Weights of a small transformer language model.
Size: 25 layers, 6 heads of 64, MLP 1024 SwiGLU, 106M parameters.
Architecture: RMSNorm before each block, rotary positions, hashed n-gram embeddings, an embedding shortcut, learned residual scales, capped logits.
Training: a variant of Adam for these matrices, 603M tokens.
Each number is 500 + 25 x the weight over the matrix's rms, rounded and kept within 0 to 999. Layers, rows and columns count from 0. Numbers have three digits each.

# layer 10 attention query, 384x384, rms 0.0772, rows 378-383, columns 0-127
543491518493527475487440520503540460514554505545497461480540514470464554490514503461516510475504511520513502504460501534526505496466517538514505493509518491503492474458476542487528510459484478439489496539475495513510527425493533513494490497492497524517490519442478509536551451477488511509546519515567549492498531523514542494445447527487508496540500521490527561542432507502468541481517
521486487470480502556485465493482578525515484466489505502503483495481489498522477494483484489494497481493457526520507474490473502505484480496489510466484479497518513506522440546489510508522521526510514453491535482504538543516503511519512496498545505476515453507526464496494508530481480429439492530514501468506489524493492523547534480472471524441481510505469492467449489512493450509446
507523474522490505492524500503466421507516529515521501510537512486471541542527466512524521506485510510512471496504523495528470485488509512488546489501495530521468482466459510481529468491501464486509471488458499532520493460508493478502505511462540513518490502501518482536490492517494554512505478542502538489476516529498490503519513520516511502574472504491528511526517489498520545518509
489475460482503512496525457492508577471444483472474488529459494493541503485475512527482469501522512521498503495527487495501506504506497440524502555512529473488517518533518459508475523499532494542472509486564495498466473565505482541492497493543480461463491476496497498484500528532552467491510496475489440490542497455497508494527481484492503525417526504527504436468551490519478438494481
537495512450500502533493485492540585535502454454476466511487475493508479464486507492465485486519491501506472540491489480484507505524492478511486505465515493491523520541538469534479543504489519521483513486520503468502541547491509527527471517521505489474467471465504515481511485510501456477457516498515485502529505488513494517503513482454495500423514529485448513478453468488504451494493
451546497517498530465554493509513431480474497495514479522489512493535459511449536525506501504512485492524542529507468566506536510534506507480495495507573552486492449488515545441477456522483492483492479509492482543464437493496478488475474509441453511500464530517456513488520512467534518595548503498446461513522530448488504482505512525498533503499463502524518466510536481516539536522488
# layer 10 attention key, 384x384, rms 0.0771, rows 378-383, columns 0-127
489523492523511513546482550501533541505505487497542453529534514527468518524540514527527484460470488493532468495491531493500527516454506478471519510495491510490495491508493473461500502473499477513478551558446488491515494505503547524503521453497491497547495472479524523479526486510481537508490502453498508528541497477523466445478551459485495504526491489497507495558527539502512501527492
505477477457492473465537493534439469495498482504482474455505505471528518495486457507452473554497496528494536529490505462493494473519491515494546519507526508504490469492482546497480512491524483494525437460528509515512478525531463503530490529516490518467480517482485467540451501528487485480543481584514500490442510494485533532569488543493482524458482542483487521446512460507501515515463
500526509473475494490485502524502522532472489490507471490551502489550519537553503512514507502536515501472486493452508515498503504516484431502547489495520479526526481499512499503484481518498474483495494527494466527467490559501524507510549464468516505471506515453504521552514453481497524493458506533529475527493513503517508494452498492475475510476488535519526509511497511482490518502498
493467481495545496476530454466483464490485511478475567516447474498517474457445509488456502534513488484492511524518465496482488495522535570498487505487500504467509493479482513550508490473482542493525502461530512492508510469486469511478453541508507488500470514538468493475497523495485474499531504529477499471505501505465496551494487518529507514510498483498484472475464459527506490516512
462454495498496470514532526514483502496505518508472472516494466486483510500478447538480469512480466538549557533548499469509485480505498554481512489526469548516480520478481541493546536477548525488513470485489536502548456477566488479545464529541473520518475471529511454477482528534494507515551460496488547467492526454493516502552493530516511476509500521496462505464509502511520474509487
512467517544521502491491490487551519493507588520453531505449502501476467486492547495569548449499513502479496478473509537477494471497495531489466497504465467526528498503512472512505486511472499502507516495517466501506522499489498489481492482477520443526526507525495524500532478456531442497488500519509521480525507523519489503443501454519526492526479513560503477516447490505477454507520
# layer 10 attention value, 384x384, rms 0.0723, rows 320-339, columns 0-127
507491491497491525492515478501509494506487535475535507516508540504504469483500508470507529533536479538499468509501539513513479512498482436487536515485511482484503484468498524492473484482513492526502498507556480477499547520478534515484477434490524516501521496496496516495513500484504459462546514551522474527500475521547496486519481490495525526493500479507490508505508514518495490509486
483480498489519506482493479520494499508497534495469522485507522501493530497507513478510497529480501485485505507499466487490474550538501506460476504528515505486528501499523478521518496486493491529495483520469486507493487479512426470491528514488501487515509496498451506518484492483468501552519480520527508487510511509441484520463504519472507529533501467475524507483469454495482513501476
505489508482508468493505504521496467523506494504466511499493494509488504528499489511516483504484519460521531526489496484491466530479511516518460512506510511501525486505510517507504491505501506500477505502468531507519478498507466483518501503507475497480518504486510490535482501497514482513493487493508526504510518484469520511486461520469494496531466511487490486483474516485523496487494
493461537465531486476494521492491493496496464493480512535494480502478496509487528505503513501503513515472532515536525505506516514477516504511494498495514497485482497463515527499487555495547489464521553473470566513515503484504525506496506522483479480493503487493512506482476487473480521494468523470483510484497520506527519518478496487473540501489499549453499479480498523466489492468508
531494507507515495504494518506522498476499449481492494473511491498501493489483505525490492471513492516471482480495478514489498439484474540567481495526501502533442506519516497469494524517436513513512497541542517506486499519498477478498530508541494481505512484535525512508492478537535522520467501446480497507472491490496507498518524452529466499483510508525509491533531543500478501501525
505461505506507488549500497510492475546495486528492518527484487479519514527495515527499503489523500483508539505516469485523532461441508536553480534494487549505498503518474525499502504530504507512466506458497572512514489463511541532506493462520502496469508495478514488469507482501546477481486500487480485513530505486499528528498482554509487489512471494509472514476491509510527530476509
469506527498487521507480500477468487490495508480516497521509502512496477476510489495488500491542505491480509479527519505509518487521500517504540486495515496463500509525528482487476493524474511510503509487557517485474505533535569531491466502503490499497510490486546484462531486525490489448520513528468455502516499491551477470492517490505529504478486499480468507516526518514514490490492
524494472519547505515481501485522504501493508488508474509502502477499503517525524464506519520478503483505510487508498508514511523526463471488488528473498505497505524501476517501512507493568495491515466530509522527476524443493543498501494496477485525488497534487503516454494497477543501510511529518496471510504508524487530532493522510473515497495506471533508502496511491474458542493536
466496476525498469499502526499503495502529495513496510490486498509510500501498459524510472465472458492533512492497494466499492502478496539513475526540495525490473499540524513488518488525464493489503497507499499490499466524520493446505504513532479504510506477506508467512492506534498474505526441474484528524475544471489526501497509505516475483516506522532506506481525503501524519491494
511525509509483505469487499487513513467485470487511504504505487524505488495515504531517504493526477513552473469476514510511500466505477488534503494487505481493461510476500456487480491522479526523494510467515501474457529557498539492508526508497491496499493475492475497517487479525483491469482503493459497494500526486494467501494536516509548484460482510513494513532496509490507469488549
479501466516560506516487494507473503472527543512520508530493499500514467484492510475460481482496472479465489477549497508500544536533515515467534464488467508498511504527510485509514488490507511505504494506548461487485494499537540521515459532502499499514475523496533538485509497492483461470502481477504484469489496495536506457546488476506498519494541491545438478518548518529492493485519
522520505491473523484504497497463511495486475484532484476511509501525479516517510475483520499518511531517465501475517521471487490518492445474517504480511479490500496482478478484468489519528500509494461484540495514487520499492500481481504485505511516495491512483515518498527485477513503465475530497505466513510465502492486488508534494492505504476523479496505528507482494529518504500524
510487492457511538452493500488538497496484486488487481484500521501477500521526499539555523486515517504532493478477510502493475476495483511495477480506532492562485492465472524484493507481468516473516490477476488491480511477477440501520562505512501475512490513513492507527477484511526515533488497458520511530497496497520489518497516525492517480500483541490527476489468492484487484498480
541488505474494490479489495532496489517502487509504514504510511501484554502514487531431479504502527533484520503512524496492529510486518505469454541498514538500506515472503528506502487523495486526493510507503523527516486527493457447503467502523515479513503434513505493495449516464460507519496511449495512466488487513485485538484457480510475524535488507460521520510476494475517534514499
525475509514511518532503488519513491524488528506488504486477507478474524531534505514494487508492499502486528535522481481500501534508500526507471529523499523501514512517498524480526514493533482474514497528468510510499485468475443498528478519517506494508509494509509508508478545494521531541505482481531523500488489561518514518493464502516471490542513538493493492483487489515529538507474
478493503483521482508531502530521473502524483498449508501522543501456488507469475500534501504473495487514513544489493487490474487470506484494507488520476487509520504469521501522523495483490516519473507492483445485529473507488499459504519466519512517486509480517440481561501485502497481499546474527525516516518496473450488512516470516467501496503491472513520486479487502512476484484476
491478499533513530524487508489511488528502519498469510494493480494497536517520466506515471505490512479509521518516467461492494531527513534524474518529508513492517497506534529517527497519505502484527496491467545504516450470496476493540486518500491506506484499499498490500485532488531509537513454509507538465487518527508510520500487524512504490531488514483496478490506495512512480501503
493497503494508486520485501504508493489513538505475523479483486492484516498498486497516484469456507476511511512536492488495503528489524520473471506505476532517516492522531523508535495486493488503513506501442484500528455470501488478485490536497487477539492486538480481498481527504467506535496477473476539486488517472498505505488489485517472514532502513496528458508499513485513504512481
505506530532472528477525477484494510513507484495485503493523486494485491494511473492534505469517475489514512511480488502491469494483487533540521513540504506478496512507505501475492492536455500493539509524525504459489492542495468495508508518510491478495492476504510487515517529535537520511514474526491534499457495502508514497483524493512504500492479512519483497500503492515508483513489
511543513477474512504540513471483515500476479492519488461513458489535494492495514497481521494519499535521475480483517530486502483498502456486516472451528471512490481467502477504463503491522507513502488460525509526476542503500503521480494509474541518496488533470514516498517471490468524481456560476478460511514490461485474499516509506488514489465523471486494503524481504499476453498548
# layer 10 attention output (transposed), 384x384, rms 0.0713, rows 320-338, columns 0-127
524457503475526472535502501493514536536498460503490472512454521510518508493470475498473503494479534498507500512492492494483505490500488522526485547513479498488512525517492504543493543517490525538459501495513529478508495521547456499508525552515527489474457472487528508495527541498482500470469481462489502503517516494492481505494504520499515497481502511477492511506468511498502474514533
494520488516468505530540494489492444461502506499507534490547497510502472508545499508507489495486519490508497504483508503513527470513500505472505497524484490508510482492542474513484513520481492502535444502477508526487504522503504467490479509529509480525542519556497475483501489514500477516517490481502478486452469492514539507492477499514499476519491501511514486495502522507496495452472
497532496524497546488514485492482465463488505501504527501549472495495482488521509514535498471492493498460497500494519515505514480514490506488513474513502490524488483495496498482505507495500470476544488505464465502478504475466521476502492514493485495511500514526489486486483470516492503516516528534501475492491453495527487489497501479533486483532481500523506491510533504501488523495480
547511468529499498517502456466518506479472515506520499468485467500508501479488482480491504507492489483485506506488473512473487504508507507498522505484493487497476487527476486506563482479504527493480519460490458500505502511474472529493542498515493508489472479476503498525510502498518506503504521534490528479500519505473470495493522532512489510494525482522507518507502447540502518572529
471515498489491495458506497513492540506512515500475463515409475500508550464492499510493493519515474500551516505511475477478499539510508486509509486475471518503490509522457516495504456471517486444462494493510528524497475484470525541502516495513467501505497515467497516498483509494520541556537484521499510483558512508477526495505492511495518487461512517495476487491532502501549495504501
521539502534493501496502461508503494459520525513497491482545471486478489460467478492535511493485507504448470502511515508507489540512497501493517468501478510526473484504509502484535532487532467481524527513447431515448507495499518459540510489490475487493487523497481506522477495499478522517501538514521498481473477502508464485510523467503500511499471513488502498518529493481511514526508
521480501514548500536459519503506516499506492518502501490472461487499479504490500483487525495496487519518471528515495507510486510471494513509496500501474514505466523503486523517507501497498537499441531511502488502506522508525493525505501467514520523511451501454497502544508508493508520486505469479506512499519516509487503519511508521481519503489488493469494497510482469493526526510533
492491500520473476482515504516500505521508500491494469471487553502485521484483500496485490532517489495482494502468508491502493513470523496497484493482488506459500498487491461476514503482505467552533510478500483493492500495509473490499556511511514461496526495514497516526493501506486477475467487467522514493497467515490482506517517461522466485502519531490499522518489510518483493503473
490508506526498542469528485531465486491466512525500525505530478499486515508525494521529503504509499493493504489521497516535485519526492489474526474490533476500498479500475478491469480516508457469543459503468496504484507493483527508503501443481502501494522529526470514505476467473506524543527514525516486474506485519519510520500489488485510507486484502515501501494519514498509510482475
513460489472519457548463545503512558517491488502482485518476481450484508447446489475457489521506495491503518488501480494486509528482461489511503524492519494470491544542492494493494518500520526480461513507522510499498510514481479553499493473502494487488466454493493495511524534482512508481528493505513520522540535511478526482525481502496517511464504504497470490495501465534500458493529
507513531517480498489496489516508537552503509489494514467461535528492529541532497491511541471530512522533433511501523482523467468469513492496479510509502494492519502467497509501471497509488464530515514494475521494514485513514521509500469450507543518519538513461472476536498481499522487484465500482488497489483508519499465516458505502470508502527518500462554514487461498483502506517485
517477505467532479526481523491529533514526506486488468513492524477493490497472469497468483498493530484509508495500500502484493491464502509511482502510506516480504528523520511514506509485493508521447530521533507478509502506507501511496501537486497472518474491497511497497515544524481506493490477489502502526511543492500517492522474501501496466493516517475468493518494526496506480506506
477505481497474468522501523464495484504501518478529483518491469481512495448487495489487483533468501481495530471501474531454529508516476503498532503508507512478524496528500467520501500542496520532492468487501505494511488530456473466500486506512470473495523470522511483469495552473484519526512497545480513509516487514483527515499506507509508509483501515522497484507503515532518488498492
504531504511494506490535477511492460458520516514506499532547484495501481496532504520507461477488493472491511543514509500479505488520513508495497487516492508530505506516532499461525471496506491439496474491473473499480479498514520514538492525473478496510497531477492507482507488519520492555528524506487487493485512451486529458481496504531488454533501484552477473533572493483514567519499
484540505516456503458521460512492445490499514504521514488548506522515505506523494501555519490480493507490477491469502493492485451518532472504501466491503502514513442474520494515489501500490470485557443493467488503482469489495520449528501488509474516511533536507483498471495466492501480535494505517482486472485473486530506516473510491517494504512482503515528497512529520478496529506440
490515491473497527498522484468488500464517499508486504529446472491529511502498558544503494469472510523500517492507513520537530498508483527481496515530513480530476492512495495511516529512498487517544507510491519518496507482515482466477487561503502488472504532523507458462493486519483467490486532498516485479485475493533473472481490496506480495498501485492470471466508494502502492497503
495516491554498513497500477509483465475471504504514544490568498523492494507518505494560502498473489510471488502494501509524492476525515493469521461501521494517480458483488503503484501504493490493520470504455484504482511518489525481498499460526476517515521501532487498502487454498507498518517517505508494501486470507511503516485500478521497507517481496524530508514500515503489555478470
475521502535480542467530491518479454498497508494525549513558504517506496528561533526519496507513468484489504502492506505539503481518511506489516500509520470507528473466500495476494478523513479477579466499477492522521494476485500481504481471497514538499571526503492506502485450502515495535499533517503497478465473510495503508467515484494485497525501481528536503501495507492494539481468
505496500481528506508485507509494510485478483515477508521437488503514508470449506510496499505464492526529510490510466509480511498514479497474495503493505520512477503513490520542482527495487534481455476517518532504490505496512494497499488514531475552497471495507505501495494515469504547530538483483516470516558476499505514516517490541499508513451491501495480490500509512526519497504483